{
  "num_hidden_layers": 13,
  "hidden_size": 384,
  "num_attention_heads": 6,
  "num_key_value_heads": 6,
  "head_dim": 64,
  "intermediate_size": 1536,
  "vocab_size": 16384,
  "hidden_act": "gelu",
  "norm": "layernorm",
  "norm_place": "pre",
  "norm_eps": 1e-05,
  "positions": "rope",
  "rope_theta": 34300.0,
  "rope_fraction": 0.25,
  "qk_norm": false,
  "attn_scale": 0.125,
  "bias": "all",
  "tie_word_embeddings": false,
  "parallel_block": true,
  "init": "uniform",
  "init_std_qkv": 0.0354,
  "init_std_o": 0.00694,
  "init_std_up": 0.0354,
  "init_std_down": 0.00347,
  "init_out_by_depth": true,
  "optimizer": "adam_variant",
  "learning_rate": 0.000738,
  "beta1": 0.9,
  "weight_decay": 0.29,
  "lr_head": 0.00481,
  "max_grad_norm": 1.0,
  "warmup_steps": 313,
  "schedule": "wsd",
  "decay_fraction": 0.679,
  "decay_shape": "linear",
  "final_lr_fraction": 0.0,
  "batch_tokens": 65536,
  "max_seq_len": 2048,
  "doc_mask": false,
  "train_tokens": 408900000,
  "max_steps": 6240,
  "dataset": "wikipedia_en"
}
Each number is 500 + 40 x the weight over its row's rms, rounded and kept within 0 to 999. Layers, rows and columns count from 0. Numbers have three digits each. The size before them is the row's rms in percent of the matrix's.

# layer 3 MLP up, 1536x384, rms 0.0415, rows 543-579, columns 192-383
092:468398457450487516567520500566477516450408425486383489532509493502440469523483424490517472519511491482536505519496524526480507503512458472474484476584421519512453561565454533467471521558535545531444511473521464534469527575479522510485461509460443542479538448452468580477516491479461495525549555479472474525570482525526490541529520534453499499500488491561508563547513446514514493526488598517503494491418447448526466481537467539511528529480470499484411521495521534562404482461572466510487550442501438455424448491408496522477489483515529503408471516534481457481554479494459620535
098:448476497522542467490468466511493468450530404532456462494435470522501409469555588488546550520469529535472566511496480514561410480586442527565500512534466533506477559520470495469520508541518527557486563465538476550585491558458486491472473588541442525468463476553465507462490527481588536566514492485503487470503486472488505480538439487529549453484409531488530541516436494469416532471482472506540482426406517478493545541556437483531535600544526504439524525497556463509503503476513474503508445522528524456556421483542448538477586556484467515478503479493436553514503534457458490412
103:532473574470462514437562504499410444515499503524532528484526483526564442469507510550476499511474449470550440451512557477434498405584587493486546491557479560450420544410488453580531550504506442576531482451572477603468509494482554455521435588516445472475509457528548523526503487541552475517522470489569448484474493492498526461517595450603503493495502448507536510551489587502514550523482448489533473475454536497447557496535525553535508462520512524495524509563547494458455457491569521547500422450533469545488526524506520526455565520486531549495533425518460517488490483454524527451
090:503562534492474531363492426527502436446503454565435520530520512498466447492502512411476530494538532575569420506498567427536460449551478510512472531474498517520501516508470450527509498503491462499497504413464546499491389468504498515545493539492533476562558478535429455455503457489479552427478507527506489530532472565512512498493543497500498446452543521525533444535492536434498485476531489521498520559533466510525488511480517498450490439568523560521579490427460518499509518468521471477502552496535533435521472448486496507563525587476489531518494512525507556561502558421531479462
104:505372504512470507453494502492471536506546494514473466461468525489501470529476576504510466500450450520518513514505483579495525503498468601521475526512517475544521483407543464600478514495484508568506462466489474536420507522456533505476514491466516451510602463492523485519447456425569454505576501459527533496444419464535466516457465452555574476525540514484504478476437496521483485524512504509466486428554494511462436534481550442476530524503544481545470503492479522505454479407525547504542574512587525527510504505539541463531488555489509517499541474471438512548490531512526541529
101:509523455548456518489467462493500504481521457541502545524559478552443431479461530519521467505447568490456540499515477516514497503477493565456506508465503477526424498446488419505474518467583453562504516465480530572510533479394518501514498475446405489424546495551449539495511517477485523512512490531542523509561537438525471489528429498467549476502522531432504454582532537571454505466507422574465518495490535467505536497500458451549426445502563550499477520575501495517548447442478493548510458574509505480512522459535482490568464450508537520459594508499512496555567512464576563522
101:451514476447513540497478580533481539497480467456457503535534500491482447519491520643458498501457480496558538581513473491519494531480348533609468485510587580500480555474575537538477522473548534506470522497524443514499433536502495481481521476433524439471516504513455507457553510461552471574545456474539475516489513501523456506528461494475448477583547474491536541460522523577521486473499530509515512532531464476521489489502463388463472513507472524540464456580480477455522452487606512504544482524582570489496473447425510558466497486582544412541426472508472491501478554480445534512
100:490478486502464460502454486471432539418530441490532527459515526448490474481448522492460471507481500439448485555534515527465443492583446500542435447526526521434441446435521513475565580511539477442500408559473482557576444561439523523509490515552455445509486479490524530425465467428573464530426479499594474482527539509452556508518492492469470503448517522488500490525555484508509498517500492588533565445490545546432496505476504481458524451493539502503592511561584482425487522517520555489503497476424548499423458534505541462443532582481429467467512481382493567494490503519460572427
101:462405571515495557517532462569542469534443491475548486507507492503489385494550505467541489436443506460456476494454441569516546524504479473472540508515425512532448522483484501504507486478485504458490489436537458469445536517574547528550591458548507554496540539443508528532447445443518521532478468552557544516445399498575472539501500440451425524558456544466485505543456542519478505590552511485481523558457491467509489497458562446512536512462565519490449479486477441506483500394504550543511492472514550458472503527578514492502497485525497520487489512460490582480545464524505532509
096:471471514498559517550500549538516460452511476517539502507534471564475561480557545491454496445523461412495611547460452465530519520483518568467446495539514519487497507488451520496562585484472465468548489446530481571558498527422537540590504488565466497466479491548510480490550481443461544490492505523515585499491535527522419525534501450436511501442492379550527520517506531499447453521503465545499535492586504485482403555465472495488503535408468524533537439532479502515544550522513550463484483486524448549473562593551553570537495585461449461547479482445543470518480465507500460474
100:550454490503414463469518482580466540499513485504518511599543532480493477522490547548576540505468450548483485543532442543474536492550535526472542515523518485549502482469542472446514440451457492457528513506456465506510472511468517461561500531498446467529466540470514501489449460495567478490513477512512547463482509560520476463546392472612498466534473505432523476458510529468461520462541523537499510445486416542500508469604445462557486427497530441537578465468525496488528522501501534487470479499495527512459450487512419386585554541562532543496428473408439532470540477502519533488
092:500519575497463503502513468540566489454501437522480456500438517514482466459464522454446495539526416501464500489507495475496490477523480485585527503417451529461491535517486519505429504522563451457523523501532522479471546521520484502438507518507511497573497531466492575510456510502500497517477481546601484428515449534509446515545550465456564428453492499515543571544591385506493480537490518511524549531561463481449538457470490466516543531507555588536530462510508452474520500485463453552500491484521448455485542513548525515460517493479563535503411481587511425524416550502476444451
102:479498532453488501516548549503503548519464440471460491385550519505483514532483529515495514519483482518507495460497521590506499493444467548491531500504432584570445459499483527474477559453487505532504490446468512544454517601459439517523471471486502542463558496449490539443432494493494501482466500520512524444394562417508384508493474522478519499494518498538492558492518586490471456538520483560447464447454543546485519523472497507533444483548517492496408496520472492455468559504518501443555437490505526471478516493467518501487515472555585470429529450438456461485447427510572522481
100:508461545459428527499527495566446499513492476473515581505564527499441492458515477480511476510497532416488551485547489555533586432524462516497464475612454552452540445510431476441559485558451475444498525511519532499431473502553424538430425460577486545453530574533586525447509478472493465428479519432495462496477534541473469469555484548503574486476445515492560490561549488463432497517535493484515555519436505493499452445455457451521510538528515529509508419568558559497446528557570516556554537515589464486509496479459533483534465460558491500514509441491400451543438483444462476505
099:534489428498517407426496538556472555535477513531513521541543539546477542537516522422522471500489513516532415551494523527414519505532492488487480572547538544552544534480494458453526557502464479575527502466492543539490467465451490464496485515511496562386568493530509506457544470512483517463488425465517586568475504447510466494503566462523463457461530482484564559491512474504481476473488440511495511474473514509490557580474510475523471495498503478458546527539477496438459455517457468434498453466530572524487480434509515557537472424572455550490497404536521445433474476535452515501
099:487480521530526534512492503410450489525510542479508559548561533455561427449518529539454419506503542495481517519434506580534461499504516460522414456585521480554545534533549418540464497534495463504422521445583426573486544479477507532512498527522590475467506508584483520514519522456548437513426520538555555540557518482547544444460493512512503525443464531518504524492465533485499452491535466561520476502459478457477465549481448494481461494524438492433577546455487498538512521510575523612539576504488586493462501482478449484504523555515511444420491535459396558560463439520501466515
097:479492417504537462481532461542510503485503550487481500493568463431498469512505476488544495557530468518467499512465432473576468528477499513467407496588519543546482544448447522505524498524482472474485450492482466500448490418523546518543545524556512516489470521442573475559469594436454389483536493530489478536484534522488521542513505483510432519486474476472540500469543507454541522556515490582484541470547520541457484518455468430423551523437486535594540468516503451546392477424572488557550536502507474413498449468484473446548528512558424520518488464440457472487554424501449561425
098:460561500525463483518512435524437536414466536528483487553563450565489491454544458508505468545506426457482490502491491558453473575515509499485476472541568548531430565520509459484600453480508541447494502479478450492528505524461536526476500554494427549546467552506511500519528483494570526563459497523545521489521528513560552465488565470514528470485478468476566505513438499530557549492496545463499449512556516547457477412447499462520591461512541508634494463544533509452543529483561480486442487494501509447410462525504504496492494540531420468457548504394439459516555407526460557424
105:579475453505525500447456455475533555525575525557476492467540522439468456512450493523430524537421508469589559431458435568423501465517531456478450570431479464495549391513439545491573498469539467566461476492485504484518445508486553447501498525442468426516482522511509511426466548444466513509487487522455543455535549511490510535524515448566562442427537537514504579478481481493464539485461467457512529531490593524526462459472547573489555511541570506565528523531509433551455514513543519509565544448581497508474428521531475448498508469497462485459500477481508492511541505553455539455
099:594493533564500521518459465486510496481512481449589443540493520498464494511509479465569496543543455471511505558486433506525449502492598500531458479482482496513466537415532574438550538459510459533417422432544525549471499522421510521484515548441478507505564538508454527442499442502507544492420537476554442514526520481465440558552445435552619506473506512528487524553506492484443523479504432530492500486507445504502374542486515500518452456488512483534487547531548496506534492548548501511516468522468544531469469505539488458541457457612511495537444488484554555484547472513410550441
115:499539511493514544511537579469490555583529448461493497480449456471502495515487449508475552474415520494464471492461464469449540453546436528552496541507506505514525477493487511596533480590529486488549457461496509519547507509531536496519481562545498487528462523536520532464444477425585512549512481523433532482465527469584443419517521471467517462419518492493517474580521519519490523435511498512422441579493483549492517427504486509483478490464537529528460499531557496506527520438486461565499584477591533495475426431512497506444513535513414523479503524515540498486399585481478512461
104:536533516546553470484491582521576544572526492510453448587506517514475506494487421457458534514427537512487517471384533493439505502547495493525447490467445462532482626410483441501494535392493498525546489440481456500502546496433521503564516502416564574475493469508457549504544509458481474458544492466541527497528503431570476463555519459434510441536515617505551537494542580489453576519508488477470452514443434517489477597485496511474495550562497534494435479499533501504526464470515484494486490567602525481464526484530516518478477465572556562445543465481505419490530548510539499439
099:552531507506515527425493494540520480586479470483583442498544510474499500537478517521494509489537507537518492498459494456529452481572553463532437561504458528501520433523440483398518470442515411525521489533559531470468511428457500445489547542497500441487585538483490536534446438490473470469529499521477530503463529457530508473566546484477558445543501497488539552467492551487439504536494492486435538501538513513499468470626470530469564548486554552610450498536519501510489461501543442504565552464470534513514462535488426487427462499460531500450479509497501569420490457465509463473
101:538404504502511472438507561510536448444460523531478509522544527518442462383544514506427511477502515499575496458519532555497481478524498483529518574607470505494491551434474488471410536528438436487587505486542470486543455541555570508538511506516521497455582464470491502531424479451467458489429514554468538444438479506466523471517461564462554442545473595523481528493532561497527463536436474489557473529458520491497537499485542533494488512447553492507500443475489481531464511483504429489514566410478478406492497494447454530443432554454502470501499497515437539462497484521519504505
100:527496511473467531500559525541486453450455465525552510486581522472481524485440508457461536530469512432566558465549542523498458481594508464574528538519519504484416495544554473503443497515555448535515473475531570518492535567511449462522494572449549469561513437491526490520483518496504503477515489539583496464483489479556423536550542483414440502565439496464561569502516567476497461533530473551538423489463427516473486512496512486523549479495508569477490470419562463431555459526611563568601494483531492510546497493503456565467452571510549496428503477451434479512530522462485529510
099:510519531593518515444482436531471525573548452495501542557491519437491526533504518495463548560489534502508480479475487564445449542489579464556380457530531498579561500473467451478546554568576473499546467519452541535523517466395565538519454541506512523445473491551461488531512502465582558462531473429527561423450499528458470474527462514514466431462509546493578429507471505546416535478446578489491528483483503466508467509462482491499497529453482499534500522428571529499456552451470504490531509541533535461576453518496463440460555515564546506472521523450480548467487443511477490493
107:571466501508493560515463523504467503453529469597499513521517454511519481512474451491459530509509588526547531460436470471498437580501492484560476487546536536492506499453539504526479456431518479543559502527526532516530524528462479549508474499475540504454500505503612510544422510447415534517461516509544458481504529495474472453497448462532524463532524503571512539539510509493435556592529434538458463453568481533466491562451538495494481455443481527506411368478470480518492511493558471507474521512533563565539490498474476495519444542551444485491502495453522494474582502547449594438
098:543494491553498492462547535514531505476523486566444488468537505469516512477436464519465464590545451531523479486452514522521491410523493500451448569513515497491516513503456496470511434529511456519517486505450511530476473453448526550511507492551568489511497497592517515487550524545449514507453479504491535481463480509477501514564453505545487515555454516561455557493525543540452485475571508507488497455574464494429515518582611497406535518574527548484462536465567508590478421563491489437501574453465589485468490501509518573509489548560494444520515472462462537487485459509431472508
101:502515591515493507567455524460463431497470429520529542525507446566524509546518454539464503508565447481485507471529455485549479498529520515485529566528522419494431480497518530576544513383500485489534477528519504554497569606405390486523528634418540510506524572577481519484506452465567516536455494513465453479444501495441455491543435457425550491518458505469508558575548512540406522525497500532479534524499503521540440523425513397493478477478540484519470499533492497575496523552569566581532457497545588478516543541466557547508430463536486457456464527522521504495510508481502558504
095:452490588406441483521475518492453522469533412515442530467544484455425447493549480520510512537476562471540573430537493522483466524490471500448473534508470561462461494563515482508428513424539554533508511524505551465470505498455459585572561509463464481525526445486522538505508515498509552524479518587510521445512504435445456476455505454492470491445436535435552530562465522526490554516551499566544446517510531579461451560477518474508495545466486532509507526494479520479504540465564476593488443444570591466403490513534477462499503557470529502407568509448469412505495468551544537523
097:495534498540414479488465457504494494488597494480476562516478526467473506447447496528481460518447459431505477501439441508482466426535466512497471459530509459546511513536478502508482614463517563509527524532607478526510537467504500429565540487443495488428456466558450509525503563502478480520478485534470498516483500558463475468565477460574555461427496515530483469525574488500489558455547533468579528437551503493495491518525529449452477526547520553553484455553498532463546529447490463538476443505490532525511570576530515426533470492513477511468530541467500518405493490472460508475
102:452542498498478445513522517513429430414474518506536495544496520487540473484485499487436497506446463534563459414489534401460501424449459536498432501438513513498530434491524466511581529425544464524497534529491482464639450483424506589435498569533502485552526552511444538412479542469434528577535464468524511484522595484476465520579528409541520462442561519434522466572495552490487467585519492492485536532481498495474467548479501477515501499491547527453518513480460485553497511566557494489457538540487479460468502519495465484460480546527523420519549432491507460507529491442490534484
093:457450460474457516503533462525442488424546440525581561492546581476529450517524466534496444481511467560546453498518510459574483546484451532516472529436463506469516477479536487524522499477495494527474469436545567500426512449484469547521480529480473579505584422454555549483513447504443472487458419539473510479500544480544498511516490459494509530515402494567489448458452516464502518486555486481570454508498524529528552571492530444508471400486529475461528568486499475507534555564524479538579489482529549485434522497552515463517492415483480491537471470490446556484585564496475493457
093:468525435501466461482472545533494499510500467576501438568465512563533507501466458431529494562605485497425563432521527467518481512500508495485492439529465478541448546482565476431481488424519590563535464533449473515453447510442469478524470481485486502566566534484504528552562561523502509501459467492553477479515471494521458517524501398411442520520445496486447528475454451495560456492526499528552460498528509515458442588476547498550556592488488463471560448433450441515520496527566485489473508516507462509497443489436472517448474549487498475536451557449465484489498554544527423496
105:526488465442491541500552541531481527551513470530447530455525581486452450510547537520614471472487510538484506441510556538479484495570493481574504592546541533534570556509489476503542468519479491500501540402502538504458474502522545433534473540486494564529514473381538553482438531480448545471508531479521468492561512479531469512536508506499473502562499523403525453522471534546430511424480454502479455567419472486456525435501519535540504475519534486489417477520513549520471494467444522459500512489526502504413449496404529463565474541493486460405600447447415481451544549518535487502
100:502423462551505482486558484579486482538488520433553549522519581431473533471504543493546518495547447422562543472495550525507487459541464542497486506502392509447569522507520439493524490462470500510490426439462538550469448542521497494560524524489490519480481542510458458470423539465481461521385502513487560537515533524480485522521521496491397471475506475511547523442462522506470469551572562496512532561498474591428517516515490458527487496564464558535454499475522547462549497467468476472453530473488585452467472531438449504503511512522488495501549473448458532580489512524430502515
105:471504484474510555482527473420553504461551475452536584529495502540463475518514543585515504539526475539569511514486492472444440492467513539489428503552474550449476462573496487490513576461463458549550410486487574519480490515396510533553513562487452509524502512468470517493501493474481510505520478485507471442526454477577537560459468474512470467477515514470540514489538579535445564422540550509497430543516484494496488439524475527507450526521561543577504478525547534477492532463514542526565484427523559461426477511489454444502538501501482477485548562411507484490523488537516594488
# layer 3 MLP down (transposed), 1536x384, rms 0.0331, rows 543-578, columns 192-383
084:543448508477509444545519553507540500527517567675485546506496511473508518351540461449489504489471472448505587534491584500474523486483498552492506517535518542479507480588503470496496504580488514460395524534457513539563509540523483502521488468527488487479509461490549405516487490552476504496460557418343443484446517550492545473473493571500540554472444537520510518471437450461560461478526488463544527503500523454499546472450519485518538534483520499501456503465513551469427552490455501538475499531497505478494502466497540500538511525580471455499465448464452477533526563468407475416
093:468522474432554488467580517484499486477533469419531503488574494518490499533530467416479448446518520503511530436541438495428555557529546546425520508503511492483472524477511464523480568423496491491555530524479456467526532487538510560513457509467413498571518569485490437493561507524460492513512575452498499561459544527469532547521518524462538464565643491491558462492506477461536474503510443549475452544505458495529458498475528514442463561446516434512497432466458465493454531477520494458465499550510525560415468484492499497504466460526554528526499600545490508472452501466460527468
098:530526538490465508438485573480475426455576443470466467509537525525496460428552508568522417570510479508501480507490492521585569476440567481507432467496478470543519525545457489439475457560495524524457548473517549541519542480473561498515491509500485528481471563547479469515475431564454463521501476514499535477402502552440503473569469573564463468466408485489524460514519459498527477567492590497523495442488488551538499483442456539490526592434444559513480442552555475448527467537483453492476492509543565535548526528486519573501521504479490472443514477500510561466513494476516501428
088:555535519453499488564544542518530508515552510559489519445519460485464498496473469513436451502485497495469557541554509554545442453450591496517462457449490528512545486458520489449531433519512548474540507488494469517476492519489468485491539532567499529468521506483520541517521490492484503426505486495537537497538477465485595477500432506551532484500499575533451570482537519462427467517517589438496577518527543525472571481468493542545431510526599555435512565551546571473508484553504517473442486500477542533443550489491513523528455529381518489496551484511540479428540392526516507513
109:448521522545487512509529463537434453465574508469521432586488504690498483527438581494433490542493545514486497519503477468514500542479516574488513521505469472530555590498550511512495514431523582473516483521467506522475526512475491471454513450488454484559517534572551552553551463495491486426461508525488505593487530510523512533476506509449485534489510466481544451460453552493435586527510468490436518528497458522578403462457476512562578519503535511491534506458476474453470485496518474480469515504570483511464552500514443470460536459557579507530509544559481535508474492517490501461
103:599533471580535482446458477479477515484506437517476525466488506479506445479490563512502514552529504585564484529558490482438455438561536466534477520514451524431504548458472434427480509628463445490509494469477489484419485437491538583523566488500442503488544437510411516465456556498402523522510499477582498461560506518538480463476468489514520460497550518454486572448496561510518388489542465498552505597495535500494511543538505535534455505537507498522550529481524528484486476477538446559563516465539486427455421526526449515513490445555533479498491503456518493579454530431495501455
105:575544546540496489462442444544507424513498569499469500498474484453557396488460524532536473537446499561504512507549516483596532486513523482504491571535510472511457458500559541610535474551465487477497431468527446511470490444468551523502519502519514503552463472445564416527454511558515463458520470515467489507568466563514469540506457508506408433514434469499468454475562498486545509451485459525588479437510532504449470508496488529472488531519432501477487482466434504538476505561463508505541539516506573472540449419505535564608497575458528512481513459577504520453529506474571558433
099:542462511528543528492485471496507509549469473523477515402496477465496483433464531525407500523467535427475479515561525459492528476503516500486523542504530574526422455506488502423487457481512506481425495562422509514551549481468579386498498470532525549506516461419534541533478459518443573538517472443573485529545492531440457546554494498520513463520542470583524464554509523556540484533478536530469530472488493464493585452499522530408488492495477534495581507492511423534453492486484507408564526441508510492497495526467475481566476470468585513380445529525496604453425510533552577521
095:561546521557497505546508472453465482425524462562488532514455457490532544454499483494457541512472507476423550444462550453535429478488539528511407515537453500449500457467553507517524522500475481528565508532545466532516541504449512462496393512481513480517493568507455480455501493512534525434548566490486442514541503511471536493422442512520505453488526467513444424494474469515469456459479564476472498525496562458534445519463505516514567458524436451498546477467476517497512485548527433473500535484418544504569559582470486493518554534468514566531552463474556519521538507507506454534
094:586470454497487510486458502482529529553504467548529493478529482510504503517482524467572468542466522608542494519518487527493428496557466441576574466490491434482577458534581460509537456522520476547474482512515477472451498474539546527505503536451474496520568515519444506541447493520523416469481472554386439528530436588478545535501544497541515381508505552515526494534506557450522487455495537453471481498504503481447487548535524524458531465518526473500500596501553476464529475539395492565497481492417436524517462470481397491528536528501522472550566504496553523473484462524536520553
100:500518578532560597506527545515479492506462465491481471471483515532505511532470502469477403444570492558494478541526467430546510566479498510512438487486498490537506515451576447577484503370540508527550493482561520461495485492498561480487557541449581485542402568454444572435499435486544470494482579495472481535516443557525537520492497516497486530476546497465408523504538540482533537580469560510434439547496470559538467544441559548469561474478492457504570492503486456498497493540604463436448464468478481532463508454449518542499444448465546516505475478516574465509509555512480488561
095:476483458482541491493457459551433494444486511465466466558535466538564450502484513488411507532435504553496506514514514471539456529501420451530537480569537498530539421430450452496470435460469563562514512492431413501473480578493499547555475488446510537508493491499467505433539465518494519442571475587471486535469499520459524411421479505478509543526420517512466523506476472509510489483531525481475489460559506576517446514454502511513553498456489496519520473491503515487557480473600481485459456499554493546507593541471558463488495530478421569434493479518499464491557445473526508523
102:481469514524439536480469522521487384529486461421505571480516495577468481507518506551491499502521507475512532533496513450517480396498427525444457475468455510504547520530514585539386489462494533458507468482459533480439511465517491532496485435524507483471509453441469474520466545568409453467498514507441462520493561481563511455505444473514475512425546452497552541543579522548546551533523509512479484582484463554452457570468522513583586550496518491534524524469464473542422553543495566510572458517441559484455479510518501519497551516484578484468532507447411548463450462524495536503
100:572438474419415489600557547547451462501456528492523439494506479562520410502516492485492553523478488503533452505479489514496507458471482524487536593467493523476458466569478492513544505528500495514473577494497513519507456517551518523533455500484611483474437484502572571461511482482513551493524552384520466543498530532538470546556550482527539502469519455512512441570473579479515564504506437454478466458497533470417556497534513507518450541505492526546540457413513485453507484450507504573439443546491469472495495529485494542504456544473471438522500466461475399441482538464493454532
102:381511493530544508475494442445484463497522502471511489497544530520505449515510506453550471475533438501409542511476510482468432514484560521507507489465445511511561530506471501469478498511479559519487509503508486533379598515472439539480490529450499469571500524497543530515543491559491518425529506403456539455556521535481524457439552437466523560472481541545545452541467475521481465474504532499459485497498499554426480560559510486596507444468515513432486545502452497503546441501495524511499402472532459490518513525515433477491474500448513430517562505453507487526575554489494519496
094:422542465524497457652487450514474501424523510469526570602466507577539449538481436412471496472527425488444482584508487483486566542516475564488500502506524535513431549427474453497505542496531485504517542542483450433521533509452501524537510551472471542450602444452447494479532486521484472466569488450532548518490546405548484459548525485510535476418476442462491492467515516481447536569518441491458498480505536517415532442494455484496476515462488482480525492550427495523567517452514551477507482430483551487504541520519510519481453524498477529558533536485471478517545496506498497436
099:448479508511524465506501528504519470485489490544516475572454515520531584511481564472476455499524436485404482466521504483489455570454468379522556506506489494486460527509472538479489432458554517450495493514516418507424571505518469483485424483481512493543515492523495500530593504521484615410570505485510459608514498508463470541418449500480518478541548534465507493531474483426508583485519538567505495512515515489497474515521516570432514561433478535473490484474482428531537510507574515447502461463443560558523577582492565510452567570480440475459582557584526483491544504462536472483
102:459503514512503485530449475513467530504525516579497547528488518427604482495473443493502526470549531509506446491496548483470489456472455392563506555459523542499494500518476496406494480493499505548472476507523481492496549470442578430518425570528428471510475436513488487483456493472524496469566512432508473460521514428492443484569522525492500490479530552522457501616465495490589520497541570451539499525534498524454456560484477485552467456456551468441489503552498484494556494529478474436483545472505427561528489511484526511426478545438542508454480503401512427462410537505453532474
103:558500459433492479489485507412547492554522471476464538542519527471480467512431516512430487590493564461492479456550507485497522554465536441499465513461456481491544394511485489491504495449487413472491510420519444484549443519466555491534432588468594427493460431525520471528528527429502487604474449511514496530512448502465537562521535493567547371435491522469515521438482523471487523545506460525562455475510542560482497517436493539449496544476502501543559460502521530547549497537480509453528566496579478525458516504521408581547459502439510552497558463446493541508506452541549466492
095:532548512458525426536596444509458452422479485523549488490427460480505503462468493515506512511530483523585548504495392527455581580562554523469546489520556500535505473516516450495462552463556562498515433500514509477443438535501453536524540463454438501502491467454517415513498539461470426507467534465568476490464483484425500518535514484502441443560515483555546511401574487457476507495459487489466569461515527475545519533444475530462527485484439489516520593575434450497510515468479483499549621504547479493470520509544491486458518489553548458545504491534541547488447507513544545489
121:488579458475437521421584556496552519459467524510560481490538541514536523486489481560479489459472506546515459497482481520530475524554485507502545475501490454488463472527519508450507479487499515488521450488520477471490477529522490525519475458529451518484505609501491517496482483568568571496574471515510574515480533480548473541470518474495465530517496490499439462555543447536467441458494545515512543534507449491518505494497527512460484414488495535532445516509452515428477475484450472497488481522514503453525452489494517491510516494477430432472385486480589471505488526489517539461
107:410480522546529511488447440443508474531498484428478503486483487476528500528531476497497404547491512509495554502542513515571505451553565524507530527481482460491539482542522523547538509530421572441481527473414514541500484563454458528503510466526506525513540457490513480507475464518503460498511434486432459461460543567464555468428501551531472476499508529477522458462404505529538509483442533498456448496457519566453483529481529469511470512527445510457529492455532473415504579450433511561500547448555517439511453437560454492518519434534494508498496464477553459522416527438482578470
094:508458589477470458495406527538525481513483511500418478478419544426492533442491538463499523515533466538478449438497540448483453504443523517526581536494492468550460505507458570500523506560519495576519541491471455530529481502498589534484517556548474514478499457562448495527481524545387450478570520497487468455491499479485516548505538456483447410480505566537531537524494550536430463493485482450539511497508521497503460469552544546521530506535605487508515455486483433433484469441529411441490510508539459414440451398464501421531485480479550501544570496532489491446551554477505498457
090:572527564519413504485520594460515531512445569512494528574453504434523534488520462459438475508498486517440557502490500514520458514461402510477463475514486514511473553530486527524464453505460481507534444507408535567468527511442527507488539544495487474483595447535479528490483495552555553487534495541368538503453578565526502532491404442536499410522526508512456454510468543489503481506505468507527478544535430530478468521457527508532507514452574452457526508440518505529528511516506449489517459475462516552531507500463466460553518464479457508544546444493561511498464478536496543477
108:508454518466466500506411504399488589427504520464477461483422464550473487502554456485491537503470480481494507525496516483521519525517549532514539492545507530516492552430567441521548542477478489538475510472560481500457577456498471579489519487427434547565525524524522403541511491443506498491550479500503470518447520509465562456478473527461456461460515519455551473530471508537531485539521513571466550540489493444573519453533520504484551513408508498473425438517563483495522522539421533542578474444530515441550481470479489488524477534480518497469506517477521519525476548497508535473
096:594435445477485499523530554549504438435511501515502612466468546498532481499530551455468530524438567500453486474487467558505520482552494495496486453557542532418502503446547491496503451424531441500446543521511505458525507547466479556437462493478459450583522582519486536513496531486521488517494455508516530534513529474453547429519619494491488461538470556460502522577535519432521489571499493501465492596440462556557469482496525509487527557436532464489439429507486501521545535489511568429446530511501537498522520455525520511529473400485499509594526550466544538498513546537472572478
115:451520534474560437512613497510481444453546536562506479499517457492517481461511536498533526525429602487459511476467433507483415549554461473562471485520545444542441504460444558520469510517483503464508464538438454539451461496532464547545449500513516565521473494540512470499489461439482541437521538565460507553564440534430513505482493435530469504435556531473500520561420499437492500485559535542438434517499445515618483538467533477511520486502418499472539448460419451473488469508539502478540499515441524540501484500485503474533481465454511504488491566508527415493491467521514514549
096:589479455463490554498514507432534537492480463539419521598443546528483529516517484499485449516525497453459559476571442518569580523473494476567464519476573533564506493542525502532507475545538466513577495483474505529469473499415419481519413415505527515417517599497534432548534552497529491519468495520563472555457531470456584427463462501477477578513524517446468438467548435565493494447441465555496540522483502465448503479486517532470571473555442491498506509492464489522525451519509601463489511486506500504469558522534459524525549472499441417528493457593448476582496436458520557514
099:483440519519504468475543529526480493475560478503537464535458466507518531466504450521497588515441500515449545465438463518474550577545520437474448582515484478505553471455434487534425553465537501519519497446493534510483518511531440430581564510462492513435464537512533510513493575498571422454477485504565498416449467492481517478537462460524502492544514513528511450442527525487534508544501541544517471499512491539479562521453548493525552508553484485457440392528441475488556465444510501578497451450580553496440548534553453539441453528492533530536500508475486480439481513500505532501
102:493466519452514474489541517476533517490472488456512556508423422488429496447503518538516583530488406512464420445469533526514435462479569557522581479435520396509491537479533510550465533519515523529439489519407598516513423562557534517576496465464521334479492551454513486523491461520464465537539529521432479447450510500509507529517466518487478403480584470537464503507507570491437506533519508535488503454451503505542475492477482477498522502467411521428514493541458444579422477526490552427478540500501475498500405537497471543473462479486512463517515599534510517516532503505567496469
098:514499474528469440486444479454605437500427466510582517543511471501598531471492467566513480504546545493532511532470452481459498525462506446550529431520553541413523500464501498494503507473483575508496558583542471502444526477536532457522542500565450463430499571503469539502481505586439496492574571548514511433469512510478549523480446483487484443571546428526515509478497563580578546441533521501514506495488491493495514473461545478429531418504470520481433539511484472514431496471450518470521496465464541473573521488528488490492506498488568476474558495539508484479464555521519549506
096:500543565501476467510497493444504483485518543432526479525461482526482495550539529485514498442466441524431485468494495434530517471545457472450537446491464555486539574421434543531460483407484440482468490487454450496456570500493469484459510479472517469535493522560489480566534447554519469449576523519556544488532471489432533471405513543490480453510527520522547486456412529507523508512480484492450501491547497506537491464518509520512522440494484487484543433465526461529486505451533503506468376438557520500493609541589579512487523488531485509450546499580543475532481449462538486482
089:566501514447534503433449523466543483488503525484556519485468521531477496516522497443528505587526518495422416409533482571444542464385557438483507438444528492529522519483541452524537491563450519508548529527488499504553489510538515481521434485542449381544462566483466504539539561531498518560539502479442487430430493516517497499530461516587516481503471461521477497501523464476447495514506491487534464432497423427519530466509493541520415540502500537539465580560503475508467458504506520478486483548567573504516507512541500591458493458468451504462555446504526540436415596563496513511
092:532471439497544553445537491460488481479476500508522517427578514499551510469458510545454412492500525528548424494522485557467488482472451431571576516542585514449474473601496472514487469533467539487458422489556526472423471556532546468477523565428591526483464417516492514477477508556530455523489434447441466496556475513519515534469491478560550446495497500551530483525530493566419553455468517501440520545482437512367454457486479520494449499454537488524522569529461585547467543486453511574571516545468545486476461516487501497507479462505466432486516478499480491501514482481514589473
102:550480508487484492479536481536501529415444581511487489429520567445528492482566495570541487460476511494475487474555509591508527479528409470515562489469498499483502512479493577481503505529458435498517478534497509521452560530546416541492522507552488492500489483416538510463486527495505510500468486494454436467526505522578480504466509548473438369508498527477509467521456510548429466425517482507451534412514518453461531524556494571494435425471518510490507527539487540555471504599488499445501491552480499508435493487454562455620475512478456475482515486494439472435541609520471476569
103:485549542504443498475441522541505532541485525527530466452516560485496492457491465522542455555477471538472491479497492405466423501495506545457528490486490420506545441514495554492551466502494585439440576499540478496536540491469496508502502468466441509525505464525500481446500508497427481473507386528554470536446511498468543490494520480508472476467537499527496467555489485424493490399518572484522525525528483444556497502504525513489550515519486507483480453537482582500526471552424512509438478541484445506450493486494483479505478502444580537454425494467543516406534455554453473540